python train.py --num_hidden_layers=16 --hidden_size=320 --num_attention_heads=10 --num_key_value_heads=1 --head_dim=32 --intermediate_size=1280 --vocab_size=32000 --hidden_act="gelu" --norm="layernorm" --norm_place="pre" --norm_eps=1e-05 --positions="rope" --rope_theta=10000.0 --rope_fraction=1.0 --qk_norm=false --attn_scale=0.177 --bias="none" --tie_word_embeddings=true --parallel_block=true --init="uniform" --init_std_qkv=0.0628 --init_std_o=0.0111 --init_std_up=0.0628 --init_std_down=0.00555 --optimizer="muon_variant" --learning_rate=0.0105 --lr_mult_down=1.5 --beta1=0.95 --lr_head=0.00708 --max_grad_norm=1.0 --warmup_steps=200 --schedule="wsd" --decay_fraction=0.703 --decay_shape="linear" --final_lr_fraction=0.0 --batch_tokens=262144 --max_seq_len=1024 --doc_mask=false --train_tokens=1013000000 --max_steps=3865 --dataset="wikipedia_en"
Each number is 50 + 15 x the weight over its row's rms, rounded and kept within 0 to 99. Layers, rows and columns count from 0. The size before them is the row's rms in percent of the matrix's.

# layer 12 MLP up, 1280x320, rms 0.118, rows 847-890, columns 0-159
100:44 48 50 52 52 51 63 68 51 67 57 32 61 43 52 56 55 41 11 46 32 29 39 29 46 65 25 41 65 10 58 55 53 44 48 59 61 40 51 43 34 44 47 39 67 34 40 46 53 67 54 50 55 29 44 43 68 43 33 54 58 52 42 41 76 65 21 62 59 70 45 66 48 53 39 46 66 41 58 64 59 49 22 72 47 36 49 75 44 43 35 50 60 43 69 79 82 44 61 47 57 30 51 60 52 38 62 31 20 23 85 24 32 74 35 42 40 37 36 64 54 82 65 40 30 70 54 34 25 20 56 52 42 49 46 70 50 83 66 41 32 86 34 45 74 53 37 54 59 62 59 70 72 61 48 48 77 28 58 39
099:44 56 61 53 43 53 53 51 34 50 41 55 52 39 87 45 58 27 22 20 62 50 56 47 46 38 49 39 60 41 62 29 37 37 70 41 55 53 74 41 58 60 58 42 32 29 30 41 46 61 44 65 16 28 51 73 22 51 44 38 61 59 48 56 32 50 56 48 68 43 35 73 54 43 51 68 23 71 49 23 68 85 68 50 41 71 66 27 76 25 33 52 59 50 52 52 40 15 40 48 46 25 63 65 63 54 37 60 54 50 24 58 34 58 62 73 54 74 81 37 36 70 66 45 52 57 77 46 51 32 63 55 27 23 59 53 32 71 40 32 49 67 53 46 29 62 39 35 37 75 39 48 23 64 49 35 25 50 78 42
099:73 62 82 41 35 68 80 47 51 45 56 55 42 72 44 60 56 43 22 57 42 62 40 39 77 37 59 41 56 57 69 37 59 61 48 56 12 34 47 31 59 49 36 36 44 36 66 32 38 45 48 43 35 69 41 72 58 77 49 39 38 38 55 47 60 37 38 54 36 51 41 81 30 49 63 54 66 76 62 70 48 47 57 08 28 46 67 00 56 48 62 74 61 56 56 29 23 34 54 55 51 49 42 53 56 47 37 24 57 40 78 48 62 41 60 55 54 32 44 34 32 33 33 46 51 52 44 63 42 49 40 45 70 38 64 24 43 62 79 58 31 81 65 28 76 57 66 73 63 53 58 45 41 56 39 59 56 37 50 58
102:55 57 51 42 32 65 40 58 41 48 44 39 56 49 22 25 31 59 84 42 34 75 63 70 68 51 46 78 49 61 48 43 30 75 69 70 46 31 70 49 52 60 55 30 71 50 21 54 38 43 44 43 41 44 55 35 46 45 75 39 63 35 62 56 65 40 30 70 39 43 39 48 58 48 41 63 49 59 21 48 59 29 43 57 67 31 53 72 51 63 46 34 59 28 54 31 70 46 62 72 32 56 45 43 87 77 23 32 63 43 53 63 43 29 63 69 50 54 39 39 60 22 73 53 49 55 59 81 30 56 60 13 67 50 44 44 45 54 54 60 34 28 29 43 84 75 56 51 59 60 62 46 36 59 43 43 63 45 28 58
100:50 58 23 60 22 48 37 65 70 71 46 60 37 47 48 69 46 58 69 52 34 44 58 41 59 35 46 65 67 52 77 50 26 43 52 59 48 49 46 72 52 47 73 39 62 51 68 56 36 43 42 80 11 44 51 45 25 31 42 45 58 04 78 79 31 39 47 29 45 65 39 59 49 34 46 58 33 74 64 51 66 43 57 57 72 75 61 33 58 46 71 48 55 66 41 54 62 65 00 53 40 44 32 38 77 55 27 63 20 55 39 49 38 51 51 55 33 37 79 45 69 39 27 20 51 62 53 51 49 57 24 25 60 69 43 36 46 39 61 38 60 45 37 35 59 43 50 34 37 62 37 06 62 42 56 55 68 53 33 63
103:57 48 32 42 55 42 55 40 51 86 79 35 34 27 44 62 43 75 39 42 71 54 13 22 48 51 39 44 46 46 65 53 37 86 53 44 44 37 67 54 51 35 32 55 47 41 49 28 32 44 21 48 53 47 57 58 50 69 48 22 54 52 75 56 51 53 47 54 54 52 49 52 49 56 63 43 73 46 63 49 53 20 55 40 52 51 39 53 67 64 06 37 43 58 51 75 73 27 43 34 61 68 42 31 27 56 57 83 14 35 49 62 70 43 45 63 39 67 54 68 65 44 51 88 47 51 46 45 45 43 56 53 60 68 70 58 65 40 32 47 31 68 60 33 66 68 76 48 53 68 32 95 69 31 67 53 59 42 44 62
095:53 45 46 37 88 31 45 41 53 60 52 65 43 42 62 67 41 63 33 30 44 81 54 54 73 48 57 42 16 78 50 63 42 69 67 74 55 37 43 43 72 44 52 55 43 39 15 32 56 63 54 64 69 26 42 41 55 50 48 49 64 46 60 59 37 38 44 51 56 49 74 45 60 72 48 62 37 28 23 51 65 64 60 61 68 57 70 74 38 55 90 46 16 18 61 53 48 43 80 40 75 41 37 24 25 41 29 65 27 50 49 57 89 63 52 83 27 78 47 53 41 46 62 74 49 54 80 36 31 52 49 55 32 63 38 67 38 41 43 47 44 30 29 44 37 56 52 71 39 53 45 34 56 65 58 39 62 50 58 63
106:64 25 45 60 72 54 33 84 88 63 47 56 53 48 43 54 48 30 74 49 24 74 94 68 36 46 50 54 72 62 40 52 33 45 67 86 51 39 53 60 24 45 47 91 61 52 44 56 62 50 39 70 41 46 47 55 49 68 37 61 29 41 38 60 51 51 63 49 46 48 65 38 53 29 53 63 30 19 50 46 75 45 28 58 70 43 59 53 56 71 28 42 88 28 81 52 44 66 83 77 23 57 62 66 38 65 49 44 54 51 54 63 39 49 44 49 56 44 34 41 33 42 35 71 34 39 51 59 36 60 39 59 47 52 40 44 27 71 28 53 37 49 47 55 36 46 39 34 81 38 62 42 64 26 81 42 70 76 49 45
105:40 60 44 49 63 68 53 80 58 53 37 35 40 36 66 39 24 43 64 74 49 48 46 60 34 50 46 55 39 56 38 65 57 52 68 57 36 67 39 70 34 19 51 53 41 41 71 45 56 55 29 53 55 50 55 47 16 48 46 51 53 44 41 70 79 54 62 71 57 51 71 49 78 58 38 61 55 44 65 59 44 68 36 49 17 38 32 26 64 49 41 37 69 36 49 40 58 69 67 57 18 48 46 45 35 82 66 52 52 54 48 42 31 67 19 46 54 67 35 51 11 67 72 51 15 23 34 65 54 66 35 67 32 36 44 45 60 66 19 46 71 80 35 49 73 49 54 33 78 50 38 52 19 77 56 70 32 86 60 68
101:68 67 47 66 36 48 41 35 80 30 40 81 46 73 47 40 44 40 53 35 46 53 37 81 58 42 54 54 62 81 52 44 57 46 55 38 61 80 61 58 67 48 31 47 33 32 73 52 69 62 62 50 38 49 57 64 31 57 06 39 18 59 63 52 58 38 32 51 66 49 27 60 37 41 35 70 48 59 57 48 57 28 44 63 54 86 53 52 54 61 64 34 61 33 67 57 37 34 76 44 65 37 50 39 50 45 43 55 61 21 57 45 52 68 40 65 37 56 23 49 49 41 24 65 58 52 61 59 48 36 49 43 62 56 40 65 58 81 73 35 36 51 56 53 55 51 56 49 33 27 56 54 38 61 24 41 48 51 28 60
098:59 42 29 40 50 69 49 54 70 48 32 55 51 28 47 45 50 47 61 48 26 58 83 38 53 59 55 84 46 86 55 48 55 52 45 63 37 57 56 49 48 64 53 50 63 51 45 41 48 42 50 21 35 38 62 55 53 36 81 86 40 48 14 85 56 56 67 41 57 52 50 56 33 55 47 64 53 52 49 81 51 51 80 58 48 30 59 55 45 55 56 48 61 56 29 56 70 57 55 61 31 43 56 55 35 28 31 67 30 69 46 55 29 47 37 62 66 58 36 49 59 49 48 46 61 61 56 53 94 33 71 36 57 49 42 55 57 32 63 68 67 51 24 26 67 52 25 27 28 40 48 53 33 43 58 31 36 44 68 50
098:63 56 38 58 57 44 52 51 45 66 82 39 20 32 64 56 41 35 37 30 52 44 37 13 50 63 57 45 54 32 52 45 65 43 52 44 43 25 59 56 52 48 52 29 54 25 55 42 54 83 60 62 63 58 45 62 42 46 61 56 51 95 55 67 13 42 40 40 49 44 20 45 47 40 56 54 61 82 67 51 55 56 63 38 42 56 48 47 22 47 46 78 42 82 41 61 30 51 82 59 55 62 42 55 89 21 71 25 86 38 46 58 60 58 64 50 39 53 54 43 51 45 52 68 42 49 32 28 47 74 64 52 10 65 51 55 35 47 54 64 42 47 74 48 31 25 30 45 43 65 71 52 70 61 54 26 55 54 72 34
102:41 45 65 33 20 48 35 51 38 37 39 48 51 61 54 26 24 59 83 44 54 52 62 75 63 46 38 41 37 49 74 67 45 24 17 72 45 59 46 49 67 49 44 57 56 54 79 22 05 75 61 36 17 52 32 39 81 40 58 65 46 41 49 86 60 38 53 56 56 77 50 47 71 37 62 71 55 63 64 43 60 62 69 38 62 45 46 90 71 59 41 66 55 62 65 62 29 86 39 46 53 46 51 66 46 40 09 66 35 76 68 67 58 48 41 67 60 50 31 66 34 43 61 41 67 56 22 44 46 38 26 45 22 38 54 51 34 75 36 38 41 44 55 53 63 40 67 54 41 43 61 27 45 52 69 51 53 39 58 24
096:67 41 67 57 75 41 42 30 69 62 51 68 21 49 55 42 82 57 42 42 28 62 69 51 40 54 42 78 64 51 35 39 25 80 28 50 29 49 59 43 23 45 45 50 52 31 48 32 64 69 63 75 63 60 68 42 66 53 61 24 28 31 40 77 56 73 42 70 49 80 61 49 60 45 54 47 26 49 57 27 29 16 51 53 35 69 51 69 78 70 65 76 71 54 63 44 62 39 70 65 26 36 54 39 41 61 34 50 36 54 35 39 45 50 38 45 42 47 50 53 41 36 46 36 36 43 61 62 54 51 36 26 54 49 59 31 22 53 65 40 74 37 50 66 60 49 55 31 64 42 35 27 38 63 47 60 44 53 27 54
092:51 54 51 33 61 59 46 63 47 31 72 40 48 48 54 53 41 40 41 56 39 48 40 54 57 54 64 64 63 54 43 74 25 60 50 20 51 74 74 65 11 53 49 24 69 41 48 64 31 32 75 55 13 46 41 44 54 60 37 84 66 42 20 46 60 77 37 47 51 35 49 35 44 53 46 20 31 58 42 31 55 50 43 48 81 67 49 88 62 61 32 44 46 47 72 58 58 47 82 51 52 65 63 57 52 38 76 27 45 69 51 69 20 49 65 57 43 57 39 47 60 56 67 61 44 43 27 68 53 49 48 14 50 06 32 36 08 70 68 58 34 66 39 46 50 66 53 44 33 63 44 68 59 59 82 51 36 48 49 53
097:39 62 67 43 31 53 44 56 83 57 35 66 44 54 76 58 64 41 51 45 68 43 66 71 37 72 66 55 47 62 46 41 24 77 41 51 37 67 47 55 79 56 41 76 51 51 55 46 50 42 52 65 45 45 51 60 24 40 39 47 56 43 51 49 68 42 52 43 68 42 40 43 50 46 35 63 38 32 59 53 46 39 81 43 71 40 37 39 61 67 45 62 26 42 52 64 67 54 68 35 42 47 45 51 24 68 61 56 47 61 28 73 14 43 88 64 55 59 26 36 42 49 76 68 53 75 60 28 44 65 39 46 59 64 66 36 24 71 63 02 53 63 59 59 58 36 46 53 56 47 14 40 36 75 39 23 51 60 51 52
096:51 48 61 30 71 55 69 66 60 49 54 56 77 59 51 62 35 50 56 54 37 46 38 63 56 50 59 57 36 50 38 62 65 41 62 56 61 28 54 36 43 47 63 51 42 25 60 41 60 26 38 64 34 42 61 37 82 31 63 60 61 45 57 70 44 33 49 53 69 52 36 52 69 69 59 40 54 44 61 39 44 45 48 35 47 52 38 49 42 51 51 77 55 63 26 55 30 68 27 54 37 54 44 56 44 46 44 67 13 48 55 50 38 56 25 17 54 49 41 47 43 35 75 37 19 69 58 47 22 31 40 43 41 51 67 37 30 61 48 66 58 37 32 49 42 79 62 32 55 39 39 49 81 33 94 51 41 48 60 57
101:42 60 41 36 48 50 47 58 61 64 49 55 34 73 50 57 56 26 40 42 21 24 55 46 36 58 13 36 48 52 38 59 47 47 38 51 54 45 28 42 61 53 33 57 52 46 28 62 76 81 99 28 54 70 68 19 67 44 43 65 40 41 52 66 34 56 44 33 65 58 50 32 11 58 56 52 43 35 76 73 65 76 54 49 43 68 57 69 39 42 39 26 43 68 36 27 61 59 48 51 58 53 52 56 13 36 63 43 48 77 49 35 49 27 42 56 86 40 45 60 33 68 51 19 52 45 26 46 44 58 71 48 50 66 35 25 69 37 46 45 33 51 37 48 42 56 27 48 52 60 64 30 55 54 56 38 62 57 64 43
100:35 55 13 33 41 76 47 30 86 60 41 52 39 51 80 24 29 65 55 63 46 63 19 25 59 52 69 56 56 49 38 36 38 43 48 67 81 45 54 49 45 63 46 41 56 48 32 60 56 55 66 55 52 55 36 59 46 49 82 25 50 78 50 28 54 52 70 57 44 30 45 53 38 86 48 46 51 54 37 68 72 67 60 69 33 62 21 38 52 52 55 39 56 40 90 71 50 67 67 70 48 41 43 50 21 63 77 60 40 39 72 45 64 37 36 66 65 55 57 39 49 38 27 55 47 54 24 47 61 45 48 49 35 50 40 39 45 22 57 32 49 37 53 32 54 62 32 82 57 71 68 68 44 64 66 56 40 56 57 45
100:84 46 36 75 34 43 49 51 64 48 48 48 47 40 53 59 76 65 32 78 44 35 34 38 53 46 55 54 40 66 64 29 28 46 60 53 65 50 45 29 80 32 72 00 20 84 49 40 44 68 33 53 34 61 60 65 63 52 47 37 45 52 36 37 68 56 57 42 72 25 57 35 49 67 40 62 39 34 46 62 45 67 66 65 82 47 29 30 41 41 50 66 66 55 58 28 51 31 76 60 55 29 57 73 48 18 24 38 62 64 56 70 35 54 32 38 53 48 71 34 47 23 28 85 43 68 63 26 43 53 44 36 29 64 61 72 44 53 46 70 57 54 43 36 36 46 44 61 45 71 28 50 53 72 62 38 48 25 37 60
098:61 63 27 52 74 38 53 52 33 37 23 34 73 38 66 44 59 45 36 48 45 57 59 65 54 54 33 40 81 51 52 34 51 65 47 69 50 82 59 64 09 52 27 19 43 19 51 64 70 51 81 35 50 34 62 43 71 46 48 52 67 23 37 78 71 50 57 53 49 50 63 53 44 61 24 52 39 49 51 67 43 48 47 20 65 48 67 58 45 62 41 63 39 59 48 44 58 63 42 87 44 67 35 49 27 34 23 61 55 26 77 46 40 55 35 28 45 54 47 58 43 51 51 59 54 84 60 58 55 43 52 44 31 27 60 77 30 62 57 38 02 28 60 49 35 77 62 52 43 47 30 52 61 42 42 47 59 27 42 59
100:51 56 39 28 52 72 49 44 35 15 48 46 25 51 47 39 64 29 54 18 70 49 46 46 44 69 32 35 31 46 59 62 48 56 47 53 30 65 31 90 57 44 63 45 22 44 65 70 61 58 70 61 31 58 44 63 69 50 72 38 72 40 14 57 35 32 47 64 78 59 37 48 36 37 52 37 40 59 45 42 20 65 76 69 58 57 53 58 59 42 46 49 63 48 81 18 54 59 46 35 61 60 57 63 39 34 60 48 63 33 71 52 52 37 45 44 59 68 67 09 46 69 72 46 61 38 73 56 57 65 64 68 63 67 71 32 50 21 52 47 47 46 49 42 78 42 53 42 64 64 53 32 41 34 33 46 54 54 58 40
089:51 70 54 51 61 58 60 87 84 63 66 46 34 71 56 40 43 47 61 27 63 26 34 59 42 77 61 59 66 34 26 52 41 65 24 39 47 49 27 52 77 43 58 29 37 38 61 47 32 45 34 72 48 30 44 10 66 55 24 65 44 46 45 63 45 17 56 32 41 45 51 67 47 34 23 59 45 40 55 73 78 65 48 54 60 37 79 50 66 34 16 60 47 24 67 55 43 49 78 82 64 42 33 59 13 54 42 57 19 46 66 66 49 35 63 59 64 57 45 59 22 21 38 34 58 52 27 28 26 40 40 43 38 53 52 50 57 62 47 47 36 82 42 58 77 59 43 46 28 33 35 53 28 31 52 56 35 80 57 53
106:78 72 46 38 59 52 61 70 38 41 76 89 47 63 68 40 48 61 67 70 63 58 72 69 45 41 26 35 53 40 39 47 74 32 27 56 43 39 47 51 50 53 48 64 54 44 52 31 61 44 49 43 47 43 43 37 43 55 80 48 48 69 62 53 21 70 43 48 91 60 65 47 30 51 60 54 45 46 77 49 44 74 32 48 64 56 25 63 34 63 53 20 45 27 52 58 47 64 36 28 41 27 48 27 42 49 49 61 30 54 46 72 51 75 49 54 47 38 28 53 59 67 71 36 47 42 63 42 44 43 41 66 48 59 24 62 29 84 44 61 23 47 50 51 46 62 76 47 35 76 62 32 71 60 32 37 40 45 71 45
100:65 43 52 34 55 56 51 37 63 47 62 40 57 33 53 45 56 34 12 39 25 64 40 36 70 42 44 50 54 40 56 33 35 63 41 65 34 73 53 58 44 58 37 70 32 18 47 62 27 65 46 44 38 53 61 62 60 53 48 51 56 59 48 61 59 42 58 54 36 57 45 38 11 55 57 65 57 45 59 63 52 50 30 52 20 57 06 62 53 60 49 41 41 21 54 46 48 85 49 66 50 57 76 43 62 52 61 46 54 35 51 32 35 67 54 38 44 99 45 71 62 51 59 43 55 49 65 53 48 51 63 63 60 29 45 67 64 55 49 37 46 39 38 38 26 59 41 49 41 57 45 93 54 66 54 40 64 60 36 59
104:40 61 37 09 55 57 27 55 46 58 56 63 54 45 58 55 57 67 52 48 38 45 51 39 76 83 33 64 44 50 36 41 13 45 39 65 57 70 47 48 73 62 21 37 47 63 60 39 56 49 56 48 33 51 48 40 62 45 18 32 66 66 71 56 20 48 62 58 50 60 73 49 44 24 21 48 45 45 64 50 54 43 31 82 48 27 56 86 73 53 64 68 41 42 58 61 35 60 75 41 38 62 46 50 59 27 44 26 54 64 76 19 48 33 81 33 21 64 57 52 59 78 52 38 48 55 40 46 62 49 51 41 50 59 42 32 50 39 56 51 20 57 55 66 45 47 46 58 36 80 42 53 66 54 25 61 42 49 50 57
109:44 44 62 24 54 30 83 75 38 56 59 44 44 72 69 46 78 57 44 53 40 49 21 40 49 48 30 37 38 76 47 33 41 84 58 40 29 54 59 26 57 82 34 59 60 51 59 56 42 44 42 55 56 67 64 49 27 58 64 58 49 57 47 53 69 42 53 57 37 44 56 47 42 43 25 44 20 44 58 63 53 46 69 45 38 62 22 60 50 79 75 47 52 74 49 57 55 48 47 59 51 40 55 65 53 43 33 69 40 74 45 50 05 51 64 30 51 47 54 48 40 39 61 32 67 63 51 46 26 58 70 51 45 49 31 70 53 42 38 42 77 72 47 66 53 39 50 32 53 47 54 27 73 54 37 50 50 71 76 54
097:72 39 74 36 54 25 58 81 53 24 50 65 26 40 44 07 78 56 48 63 55 43 61 42 58 58 23 46 59 15 45 49 74 59 36 45 52 45 23 52 60 31 61 44 69 35 80 60 50 30 69 73 28 47 46 56 46 67 78 59 59 68 53 53 55 49 40 76 48 58 44 62 41 67 54 25 44 56 30 52 44 42 48 81 50 25 71 61 59 31 24 69 50 54 38 49 30 84 61 32 43 71 52 48 39 26 38 19 39 99 63 35 40 68 40 57 30 41 55 49 31 44 59 61 53 42 50 75 51 36 50 64 68 55 57 55 67 34 55 59 32 43 43 28 50 54 70 31 45 54 58 36 50 71 54 50 38 61 39 33
106:47 70 50 39 44 52 45 48 20 75 57 62 53 43 79 65 34 57 58 49 62 64 33 32 77 66 39 49 49 34 51 47 74 34 60 49 51 80 48 57 42 58 35 72 44 70 43 74 37 52 48 63 39 55 86 34 22 75 54 38 19 64 45 18 45 56 29 42 47 39 62 34 57 52 16 65 64 44 29 53 57 34 29 33 29 48 32 28 35 63 67 29 51 49 50 45 68 67 60 48 56 34 44 36 48 43 36 42 54 51 28 35 50 56 40 36 48 59 54 41 50 58 56 63 53 34 26 58 36 48 70 60 64 43 62 82 61 42 28 61 65 48 55 64 49 15 59 59 52 76 43 49 50 68 60 48 37 56 47 41
102:44 46 57 49 74 66 93 37 65 38 51 66 55 49 66 53 41 41 25 44 59 45 57 68 55 34 56 50 74 45 40 45 38 66 30 55 54 50 41 29 60 64 53 51 53 52 46 59 54 30 34 41 58 58 53 43 47 72 64 43 26 40 41 50 82 57 62 59 42 65 61 26 46 50 76 33 84 90 40 58 46 67 77 15 32 37 67 50 52 78 34 37 50 42 48 46 22 61 67 41 48 61 56 38 55 50 37 52 38 52 48 50 38 50 37 48 57 51 13 52 59 56 57 17 37 36 45 43 32 45 54 62 58 47 56 38 43 64 58 28 52 54 30 52 52 42 61 14 43 46 38 68 47 60 53 47 59 39 39 47
103:65 61 31 41 23 54 46 67 73 44 37 38 39 53 60 63 77 42 20 72 59 55 34 56 52 54 66 55 61 37 31 48 43 52 71 62 78 82 33 49 49 59 57 47 43 45 44 47 91 64 62 68 27 66 39 46 53 49 62 50 60 51 64 32 42 52 60 41 66 62 52 50 43 79 14 20 68 54 38 68 26 27 51 53 74 39 45 60 60 26 80 36 23 66 45 64 49 51 58 61 47 46 55 39 68 44 33 52 61 48 40 29 87 26 41 45 10 62 40 59 75 32 64 12 43 65 43 53 51 49 28 66 41 73 12 58 54 46 55 63 52 38 44 51 39 29 51 66 62 36 56 27 49 40 92 50 53 43 64 71
100:56 74 63 69 42 90 54 29 73 68 07 32 46 54 90 40 38 56 50 59 32 16 56 40 38 63 47 38 51 62 53 28 67 42 20 37 72 34 60 40 38 61 70 32 26 22 32 31 31 34 49 22 48 30 53 51 52 16 56 45 88 44 60 30 31 41 37 55 51 28 83 37 22 72 44 42 44 48 57 48 50 77 53 41 60 71 48 67 41 68 37 64 39 55 65 47 43 62 65 58 44 26 59 50 53 17 32 67 72 46 57 28 50 41 57 41 40 59 71 45 43 45 53 45 20 44 46 75 54 42 42 55 71 68 43 26 37 37 44 32 35 29 26 53 48 25 63 43 36 29 47 62 44 88 54 42 30 56 65 60
095:32 51 68 25 58 56 37 45 41 36 23 62 47 41 63 38 59 40 41 40 34 75 62 56 47 45 64 42 76 53 76 64 64 51 31 44 51 64 46 41 40 31 54 45 48 44 49 27 42 67 54 51 67 70 44 42 80 44 49 68 52 22 61 60 41 71 37 54 79 59 56 36 75 41 49 61 62 28 59 49 43 35 39 67 63 42 16 57 61 42 57 53 15 49 65 71 53 51 52 66 52 43 53 49 50 40 57 64 53 52 45 44 60 42 23 52 26 43 12 54 37 37 66 27 38 37 63 35 72 38 62 73 46 42 23 36 29 73 56 62 45 49 42 17 82 60 74 49 70 49 54 54 39 69 65 53 46 67 59 50
090:75 55 56 54 63 50 35 44 43 54 41 48 47 73 21 46 42 54 34 49 59 43 52 42 43 68 44 55 52 52 43 89 31 55 31 32 53 70 39 41 38 60 58 38 40 25 35 48 50 72 48 59 63 37 64 75 25 56 37 56 73 84 30 45 71 36 56 73 52 10 58 32 65 45 60 55 70 44 35 84 47 68 24 48 64 50 53 53 81 66 79 92 68 38 87 55 11 68 52 76 54 27 52 34 48 43 27 76 47 58 55 55 46 24 47 86 58 56 24 37 43 35 55 47 46 54 63 41 73 44 54 58 47 37 54 61 57 38 69 34 43 45 47 89 43 54 48 39 48 47 54 52 59 62 54 59 97 25 61 60
098:67 48 51 47 61 29 46 38 56 48 35 42 22 60 49 33 80 46 41 59 62 42 45 55 55 58 55 57 63 30 80 45 66 67 46 48 61 71 37 53 35 37 72 38 32 54 58 49 76 63 66 46 38 66 52 59 64 39 50 53 60 57 38 63 27 24 44 49 53 56 42 36 69 76 42 56 61 65 46 49 64 45 31 76 26 55 31 78 32 62 24 49 46 45 20 48 56 43 54 42 82 20 38 46 42 37 39 58 45 54 57 36 57 45 83 55 49 44 53 39 59 62 62 37 32 35 27 43 25 35 28 63 63 51 47 60 48 66 53 39 50 19 58 65 62 49 43 29 47 53 56 58 35 82 38 28 21 68 71 51
104:46 43 56 19 68 61 55 52 36 42 54 36 46 40 51 60 57 52 94 72 71 48 41 45 54 42 50 48 73 52 68 57 56 40 37 54 57 63 27 49 48 33 64 26 80 57 43 39 65 55 48 61 50 45 58 68 52 46 67 31 35 60 40 60 41 13 49 55 65 13 46 63 37 54 46 20 44 77 16 02 66 57 33 54 44 81 37 83 47 41 62 21 72 47 50 43 68 31 24 57 55 64 42 41 43 36 24 76 42 36 61 62 36 54 39 72 55 96 39 28 65 61 57 37 48 27 57 60 22 54 48 39 27 55 41 40 52 55 55 41 33 63 42 45 57 48 46 42 45 29 38 74 40 53 56 48 54 64 67 46
099:22 34 39 62 23 47 44 42 70 62 49 62 69 81 51 74 46 27 43 69 75 31 69 38 39 28 39 66 45 45 64 38 54 61 42 48 41 39 33 64 47 69 47 41 41 48 46 53 83 56 82 41 62 33 58 56 56 60 51 67 42 55 45 77 17 69 66 46 84 13 39 57 52 60 80 51 62 37 38 47 57 58 20 31 45 51 61 46 54 32 69 46 25 93 34 31 49 44 37 24 63 51 61 72 46 40 42 45 72 52 42 49 48 32 37 56 44 43 44 75 24 39 55 32 32 79 38 65 46 44 53 26 42 24 50 36 42 61 49 54 44 53 33 70 66 44 27 56 50 60 55 77 48 31 53 69 38 28 55 60
103:59 54 56 55 57 55 57 60 83 55 50 51 33 35 72 33 15 57 66 33 58 48 56 37 49 42 43 43 56 54 77 31 53 33 44 38 47 39 48 77 60 64 65 67 37 82 71 65 82 65 73 60 39 35 63 50 50 50 55 58 36 25 53 42 73 38 56 51 54 28 70 51 70 32 45 51 44 48 30 74 52 32 08 42 52 43 34 39 58 54 61 54 42 47 37 19 24 62 63 38 45 72 62 70 69 34 57 41 57 42 41 48 29 42 60 81 41 67 55 38 49 33 32 45 67 50 73 51 20 45 39 46 53 49 47 65 76 70 40 61 46 43 46 36 42 45 27 63 69 59 62 47 28 53 78 48 46 42 35 42
112:58 48 06 63 34 49 37 41 60 35 70 40 48 59 49 35 51 37 56 69 32 58 63 51 48 66 31 65 56 45 60 27 46 25 44 52 48 35 61 34 44 37 24 49 69 35 82 73 59 81 59 51 16 51 54 44 37 57 35 63 52 59 48 39 67 51 48 51 56 42 37 60 37 55 59 27 26 72 56 35 46 64 58 33 49 61 50 55 45 85 59 60 41 61 72 45 36 35 67 68 21 50 52 67 43 51 72 26 75 35 63 62 41 66 38 53 62 28 60 85 52 54 15 41 33 45 76 78 58 48 65 67 44 53 44 51 52 58 44 48 62 66 72 44 40 73 52 62 38 46 60 61 19 44 69 70 41 50 43 61
107:48 67 62 47 52 38 74 70 71 40 56 67 52 66 37 45 59 40 58 52 35 57 36 45 42 44 57 54 11 47 47 43 52 41 41 66 38 66 39 35 59 56 46 53 43 47 57 27 30 80 58 50 59 46 34 71 54 65 60 29 55 41 55 21 70 53 41 40 86 60 58 53 43 56 58 51 42 54 46 69 58 61 63 40 39 26 35 28 29 43 04 63 46 46 58 14 69 74 66 64 49 43 45 73 60 42 44 44 08 51 34 32 59 60 38 44 42 46 50 36 84 45 79 48 34 37 40 50 52 39 48 34 71 46 45 62 31 47 62 54 35 30 52 34 66 69 27 59 73 44 54 57 61 48 64 52 81 67 35 33
101:60 55 60 57 70 53 74 53 30 28 51 63 34 55 44 44 50 63 39 43 37 38 56 23 39 71 48 31 55 31 67 41 66 42 36 28 50 41 72 24 67 49 60 78 47 88 76 70 57 34 40 57 31 66 53 73 50 78 54 48 61 60 39 61 65 39 17 64 43 38 27 31 75 83 63 53 47 57 43 48 42 63 35 24 72 22 27 31 60 67 41 61 53 51 47 53 63 57 40 52 09 64 77 37 40 61 36 56 44 40 63 47 49 38 87 45 54 66 56 34 49 52 49 32 54 81 29 41 39 31 59 43 25 42 40 66 41 53 63 57 41 43 43 36 31 39 58 53 38 74 35 32 32 65 39 41 61 42 30 20
100:45 59 53 45 37 58 55 39 57 48 44 48 52 28 49 86 59 60 54 41 58 41 63 36 65 44 54 22 28 68 70 61 82 63 69 27 45 87 48 50 66 11 62 57 44 64 38 36 32 42 58 87 43 43 68 17 66 46 33 46 33 34 64 46 60 71 23 49 72 31 43 60 57 61 43 43 55 75 52 22 50 39 55 64 49 66 49 48 42 71 74 39 63 46 64 56 66 89 40 72 66 62 41 48 61 50 64 57 28 21 36 53 55 61 66 60 54 41 60 35 77 60 48 60 69 45 63 41 22 42 25 23 54 50 41 35 11 39 33 50 54 54 35 51 34 51 40 62 58 45 59 29 49 43 57 41 51 40 62 52
103:50 55 36 59 55 44 64 75 71 56 49 44 47 50 48 72 41 24 36 44 45 37 41 45 31 58 56 31 60 47 53 42 49 40 56 39 55 48 45 63 61 44 38 45 52 48 52 25 59 54 30 29 39 55 33 78 24 48 66 48 70 46 24 40 58 32 69 44 74 27 66 63 40 73 39 57 40 38 59 58 47 47 36 72 50 13 59 46 28 41 35 71 32 26 79 52 53 80 69 25 57 66 60 46 44 41 52 50 45 42 37 28 32 37 48 53 43 47 45 36 54 46 30 76 66 52 48 51 46 49 43 50 62 46 63 36 43 30 57 47 43 51 49 35 37 51 56 79 46 41 38 46 55 69 64 80 30 72 50 71
101:30 18 60 49 20 45 41 70 42 61 55 64 37 56 53 91 37 47 51 39 73 38 46 65 43 64 81 60 79 49 40 58 62 48 31 79 45 56 54 52 44 35 45 51 44 61 56 65 48 42 57 60 68 51 41 63 62 59 45 29 71 52 48 47 67 60 51 48 30 35 44 39 60 55 59 67 69 55 37 40 42 74 75 25 71 20 32 35 42 65 38 74 69 65 76 47 43 69 63 61 44 68 26 45 60 46 52 57 54 37 89 72 39 43 49 78 40 40 47 55 67 78 48 38 48 43 54 49 54 60 42 27 56 48 66 38 50 61 60 54 55 36 41 42 50 73 49 30 26 35 16 37 29 53 72 43 66 56 59 29